Weights of a small transformer language model.
Training: a variant of Adam for these matrices, 6804 steps.
Each number is 128 + 24 x the weight over its row's rms, rounded and kept within 0 to 255. Layers, rows and columns count from 0. Numbers have three digits each. The size before them is the row's rms in percent of the matrix's.

# layer 8 MLP up, 1792x448, rms 0.0411, rows 439-495, columns 392-447
105:106168144130161108108096146112156135105160128141158142133133157123103085193063116133122098181113095142098150132094105136081113125095168108127125166114113144126110128113
101:121117144125105149109150110120130115131148137152144130147137173153129108125146151098107123157164105122145130116141142143133105135103158143127128111112143089155163115106
100:100074139099112192127119137131113145074130191131126167156158129132145087118130122120120107154139111158086118124132109149166134147106128151135148111119151097147157150153
103:137087080097135136074139145146096122132111151168161120154152086128138123136132111131124142154157134169140160126106107127111150141087117120098144136129164106135104132187
087:071098141123091110114133112122145166109137150164125155117116108126103118128127142111110072130170158154091127124133096198139130128143119132105152108116119117137126162144
102:131111113157097112101155115147153134141091111122109162164111157126151132144161149103117153103118104092142120127090168121170110107082137125136121158136126143144140123156
092:130131166134157123144129158135147118098128123129100095130148117157128126133116066114102099112129112093062144126112111117169113114123096109157099191101148098130158140101
101:146137150112105160129117179144184137102168106105092176145124108092166138166120100131110086116114127111144117136137140134108100133124143150107148122076104161103137178105
091:170101126112106129136114155128127116070168113112128119190137130148180089120082138112145150154106133144064152139116112144160138139090123128106086156081134091172163126110
100:054116138128106132176171120152118138117152154134147182120139080184163124143160104122122130145183109155156136140112110129120131116102121123072154167102140148120170110111
104:097147145103153097076159141139186140118135088181166126110153104165111079113139117121100125132144137161135111141074111134083118146124122127138145156144145088134158154141
099:161110115144155145107149214138150126126154123131133140136151143124163133105141114123125148135175151098139123117100141094108095115088133130119142115080140106129123158094
102:134147115124141136130113159145128145123119161160126108145103152157101113164091158120115112059166140152112129138122118137121155115134106117125154162105126092143101128101
105:151084085137117154164127131153161156087106103108118093113114138113104122132102094133113083112119137183146138098129129103139155128112132150095161127114129106152161141167
098:114122131112127138075094111157187162121161145152130130108162137122165087151129125139089177144108124101095115104134126124123133163149102156124144149130126127104143158151
097:150114113135144113105158152129123140108145133131150150120122136144144138141188129135101116143124114158112158166147147159129141141091169153131143145073147145126115151133
094:127083112085135158103121146128135160154169125182131142123139093116096095126136117135112058104131136138139167074130123147156146153095151148122153145140127157125147108131
094:138160118115125165074117123121147156139107146151139122137123115170131108147104164130122123144125102149099146117150064121118188139135126133119119112110105124126098129067
102:125121146116186184132148142150141081140082144120146135168145126150141089146125139151089132088139127155134108117128124128146118084139131129148129124099155121138131161110
096:115084132128136156111143145129143122136124134100117147116145148122136144138074155129096128139105109132129130133145134132102121120141149133148164082117157130133121130169
103:120141122118134122134107123149110156118098092146157127127126162105167084137112117110097138120126090088124099173070139108175124075132152145138168177112127128157135136110
102:112096158128146139081126182172114113105091092153113153120100093144152142164109116104102123103126143200100134112143122127154093092162124127126096098110092095146127129103
122:133073123103123161122164174166116163121142109119126127142117171107133104149102140085130101160107070110113138114187114129136161171136167141106084105094124126135126115121
102:169113135140157143165164097161134178129133143143115122119126148147174115106113152105109132175175128080130107104112153130168115140127148121089084116109131112143100116141
086:156097131141097132141140139131189128131168134107110121114161092168165152148144127108118166141116121101119147163074158157160176127122094143106151132107138169119166158148
112:092119133113115129086123138138141196097151126090172136119111144114147117100075090124088142142137114122150080153110108103102134144158139165121157140062139133119124150097
093:118117146096155136101164136146107173120161119155145121096098103116136131098166138157099128087114109095095136130092131108166129154118114109143115111142093172117125161108
096:074127135186149134078078097131144141119063161114134135144096115143136088122126073128116095145131141155085112147097144062101141142179130103126136157128157158122118147138
104:121143128132092119098120114140117112115114148095142153149133122141164122097079111101126130191122108128140116124136108073139103163121107130114140151125133124119169091158
090:123122123151145131111113119132115129132157127124144111104164149103153089138090137117117151102127108142091170153096129132103111145140151110150114112101130101125137110121
125:111113144180097113131148125137155170082157136147119113165114125115162112145097069105132132148188111155128134140093119119141180151106122167097149138118145118192114154128
098:151109116142130102134139135149132134104123108149142127117097132129099080130129128104111111128144159159071090128097141096151154153160124114152131129137187144149157141105
093:147140098098097147135147081141122148130168129145143146104133190160149135132119111125101103125092065117086207176136157134135143167131127164126173114125135067112137139138
094:105131107084133101096130165159164127111136129169168142119122131157140143109123147172074118127125103086091127110141143175116110152115095147145165126080117131113125126135
103:167149109167120133133126108134185121105088161131104156158157145154149139139107153117115152144140139110117108140138128124148098142081154129095169150115138114142143121073
100:124092102117134136132130134168133151100166123146187150134132182118131091094105127132093128105154169136099142162067114115124155130114182137160150141124142125111120137115
096:162103117134156116142145108137119157117122127147119166121158141140132100127165134152090110136146087078103122167145138183162132150131168153135129113146138143126154114102
094:139072111119134141107134122141162099112103121132131130146098115164122122137183105114100100125115128194096088143170125135129091145195118107077150118131135127135130148144
108:111139095143128095100136112135152155103109126162114133116122137144156088140136104124122149155151138086140101120106083129144119150118148133115129166118174098139150134145
096:106106164139120139113128130132131161083136153171154110134116068164126114161121074145145136142123185170131155150130143147151132146115084125137132134103175127145152124122
090:123103093116118085099160152121111161090142123132107156098093116120137129175124131133108119109147116139116155149117117134121133137127147140121132082141135172115165176089
112:139135075147136161107113129144203197125132138095131152099176141147156101155087092118132152131097127108138102175156139141120192139095162141082163136139153144130121126104
122:092098107125156126119145146138194154136108135103114157109171093174142145140149105123101139085135120101122077161104129162165126148108121112119170079094111141172132127135
098:099105128092110106122102134157131108138114117106136115138128134116127141160091127136088076097104097139149073129163089126135068153117131103112169139118144099115106129110
106:142075140113104152127145161138174125139160142130179111118155154113143131126104104109121091144095113126119132133120124169124092117154154152116124148102135097133125141108
101:083101113099103143101128140124120133120117166139134173151097133136131104130162108078109139156160114164124118103181113118118053140110134142136123072130089104139112135105
092:096142135155117113140177137115175122137099119133091120116114109114162101149142123111139097149121144130085115168136162140173154118108110148081121133144076148118134100141
100:159149122131102150150141075155144152113086124142111142132163115123071104136120141149120126105139137090105081131107111106151146152099122141113129135135213131135156160118
091:181153123131160146142119112171146099131094114093145165162146078154078124152096130101088165141137108065104132104116133100125111131121133140098140126130153134108117111135
095:133101097155126153096080173103132140076157122174109143151169104112152124157114120112116118162125157144115119134163085125142177135130127140132121158130112106139117132144
092:138136089124127166100098123133129172106094143085129133171167139144131116153112125107139157130131114108113128173164132107139099152132125172132100113140169127133102151098
100:138129124115124108137095153153147178096127138134140127104127117119160085129115113102111097135139110097120135138110105129129153128105114146102130158104109124117145166145
106:114147111159118150132123134138139104083118125160130148114112110139114116183113150145114130144099111112101097143148120143120094117102125160098139139150201146164118143139
107:122142161176139097133130123138170170088162133142112116137162163065144150181132112137124140158160130103143125166089163145143099124090139150095113156120167114168102135095
100:167126135115092115067103171143135131125135128124139129119118096113106084157124152096140057133137142126127097170137140141126151092137143167072090194097162121123099195106
087:150075129112133139155114127139096108122160135116110106153160130127156088098138108134141154113126088138097175165088105113129154104133144157114113147130156119157101129101
097:128131124141149108103115125134130146081101164164111142161111078153126094163091117112146113183129163119118111134141093129151156131153107176139098153153138150130146165102
# layer 8 MLP down (transposed), 1792x448, rms 0.0383, rows 439-495, columns 392-447
107:115116124108096134135132129255110075140137149143108155112122133117108118141144136151113124079114153127141117121173176103135114110120108116065149151141132143138117124117
094:140163073088098133128146117195118097081144144137145137177103119156156147135117107142166168107115163113069130131121157129101140134145089147138154131139130113122102104157
105:115109126138145108082146168210190127120193128196156136124137114143093127125132110133109139133119128123180125120127111154121122108104162104083110147130130140123146157150
100:098110087148136102155120156210154146190109133115151111107109132143074110110165142136130137116142167178150095116122133134119140146136135139146120119133086118115152146128
083:151138139134154138117104113000139131125068115110118112129126132193170156117148116098213132111131152100152144125134139108123124117121135162119140112125120140148156142088
094:147089152151145144147116153159092124145152134075103108141122107134136129126156091124162121162116138160147158115115122107144115118143149111091122131110102151147126142115
098:085122141094145159101119149133120148129155110171170152127109076127075098107083136098165135118134159135154177119111102120131137151149128132136109119150172115110110143116
102:139105121140120124119129147194119133094124146120123135088156076129127108159169092156174120145103108148109150167171151120169110098123092094160156118158104120099148183124
088:157166093149157100110156118121140139151079123154172167097119141104071136140088111154174122139154149109156075153110134119121078152103166111169180081107181128093146125166
107:098118107083106125126138106204134142117096151148182190096099105182141125131151105092169128125176103135198166138156118136174126128126107123110109180122177123082148136103
111:142153162120120152125137138241104143116108131115110098089122120137141140137138086085123139099137153128130134150137144152126144159121129169146110140151092136129176113119
103:093141138150110136128104110192112141120116119141122103125123133128127128136113089137136129102117136089105141137124100142182136157153147156147133124142138142162118099122
110:116132134145170123122100145231127116108114087114144100115116130157087102117086118121108132129121102140148128101131129131130115145146109167136131150114147125152127137092
100:134116127148122117076139136199137140119082168163120157179138154129134105094129120141136122132134138155140142149138111120117119150117066150139171160133092110093111082119
086:139155164143139121162103139157111142128180114104172094139130141128147132112091099113094140105104146152099111116133146114178149157114131121127126131146159132121141125077
098:172103136111097123114119134196116110141156128131106137135113116105107107129111131102104154122136146149119101133156119132109131134186056123129114165179169121131128107136
084:107130114126179158119139152004153099093124111095119109117120110136130099149128113121135105143101134141144165131154115135137136107147112137124162141137143148098125116086
100:160129120171175155098151134226092123107115108140136125101141156117100135100151137092136120124132135083139123050146149087119156129130108146079107096116129104176141138145
118:151106188123153082143143125226148117136133095144112122163068095171118157086094105129140130126148150125139167142103108115133125119136120168110117103119166099145133160134
095:135134141105141128140157151187129161087139101119178138154090121130119117118193087147105114122161115141145142122120149115139097151118076146063143175163108147129111089109
104:117121134112142133160076118210141144145110160122148152094120112128136137106108090130149102146158148161119145139101125142106170117181118116134140095120122164129155119145
121:171146089104168165130128130207143089149140133109112100103092122156173114157131089133128151115144151121116174123135090066128154159114093122135098143090158177120087128138
122:084141130108142099136131123075126111143111105125127104112141163114146145082160127139159133079123092108114120075117116109157160153110169128134086146111155100137128120168
109:153143109149155172122115106255108179133151150120162141099135122152105152142144143120107136103133095116140158138135111135156134111137154128062151149136123141100131156103
090:123152119170121128150096143240099139132109114118146145104104114125115116145108123127132105123177084113143159101078098071128103134163125132151131122106163139125121118104
111:081126141119107161138144120201107144126139130146133120095122131124091124124184150151138130156128139149140120143123101128122154134167075138153143144138127143141138115111
088:109104123139122134083124096182162070123108150109090153160137111144163137142105128090145106191113092147139132131172091122089131100153114161103063161073134068121134115150
092:152160142146160133126122170095121132128128113113167152083118105131149126146117118122136168126107165167114158146117132159153109168149072152086148127129121125119139118098
109:153094136146172171164155074205130135147119128167150124123126113123164095135142126125110173096120104081104188128141172141196109124103132145108129173102139127135122142126
096:165160126115129115161136134241169099125136134135121108170106138150121120152162095145148149097146137145164134111168116118157141112118111118071099116130132148157130158109
112:147115133147147161116087150063140123120125131126145113117134127081117102113082072101126115074152111183145108161102143123140163108130105123124109130135143101145103141133
092:110142107139118157121120146103123119152140187126135126178163127109110155136146092097135132077152096139141141125123120153134120105113126147078104155114142126111146119129
092:145135177094153134136125159162109107146110121088098123138153085089103140158136078121146154112124144152156138132092122122129113115140079130144081122124124099109098117096
096:100158189144127157118107148219093093126080134125111097153119101120123087186136092084153091133135090138119139144151123119125111140190102091133105138165144103114127117136
096:106104127125158117123143130091154144135128060128164139089129118116116122166115151152125116083075106183095090101139124142132118139154107130083115109134139141133134135107
122:105128155125110113121066111228106138142168120130152077132136120165094130114194116106148161137139137151131188127104102126116167103164047167135116123106150129180160170135
099:143108157098166143113124140171101116126119132121141092108135123161103120141124096163158114130107160128072141118118091124169097116144081143114133161134129109112158146124
092:126157131173124122176107150123128138123106106127118105111124107155169113149121121122121123105154110089132168135138144156106126137145158121134152155134157120105140128131
103:138112135143137124121142130090160097101180134103128094143107154133128147155083132119131094131146141107107164144145149117145135148133149145087098131140103116101114136096
099:126139162129150156086125157117163142177172121054166148103133101170136104143119132115139111129159138133136113085177129143176189143125175115076085133137164124138126156110
088:137116145126152191163108115034078100121101143129116130148127115161092125167089089114138104147143143128119158130131122162125187126129134135117112155116145083107143124092
121:131131128148120138118166105191137127132126077131125100116085086117084128161127101133130116109128128134181180138178103154138149113108131137142106156109110105137142110158
123:142108143146123123116149158157130143141121110109171151074112139097140175148160142097098132089117103141135132137172101104100135108149112110165140095143101092129135136137
109:162150125156168125137073099240108140108125120157155144073098114137112083090115128103113126105143115121105150136138145152124121088144096146134133119134153135121128103128
114:169096114119135123130146127180149110105116136138149108139093056119168112132121076105116121114148145110091129121101169121135139137141105144098113113145123117110165126134
102:159139144125135133108119100255141122127151108138104124130148133113114160114135170161167116111105140144158124104132100120138123164118106147111151104148128146120141156120
097:140147181106151118102136110143160122143159126130171168123112099152150137147102167088156148076105144143155119101137098133131134145140139157128149130075165163115155133116
105:076149173149165104094135126255122124122136120120179089088116142143145099133142107117109127130089160124179147172136114107193156094149063145122137193148153133142096092141
105:134124152184160152118129182255165127123128117148111107168162089122094112106122078063145150112136125136139112132151158198168106130165087163068124156103122147104119163122
090:122150127142112118140107132000118113124149144146126132108092145154118097175114091121221108119119119117155121114162138150133128118129112121092153149145156108075154146105
100:120089080102157130142145156158113105118164120124095131095085137147067129074131123133145089122099186170121097126092176155181114128149115113130131137123099143095129101177
113:142131145098103145141144157197139118123130135112136140121092121134122136155133093148115107135145138161115139100159135164130131132120117169107129127168106152157088131084
114:164145096129123122097130114182143111151109131110091153086151175144109148151140176099149111059095113169120161101146149132155069103170143166111139162129172116109124131075
105:143132102113091099111101128160133096154132148107174137100115112134097123122093131157112116106146066168116144134183151127138177153104140110161129133123106108095144132104
106:133136141067152095123085105225139137130115169147128122126119142120091098162127086147169144117124119105073162104170115132141124144122138140111125123117149142135135150121
084:101132124122138130087113141128134139101096130154170134136113153102079081097064122115129125156152156114120135114142154127085107149157106143122146110158111107120131146122
103:146102124104128136162110065168146161141184140155097119124100120109175119116123074080191094118133168124147148140126137129124146155170105138144125109117140123127157127111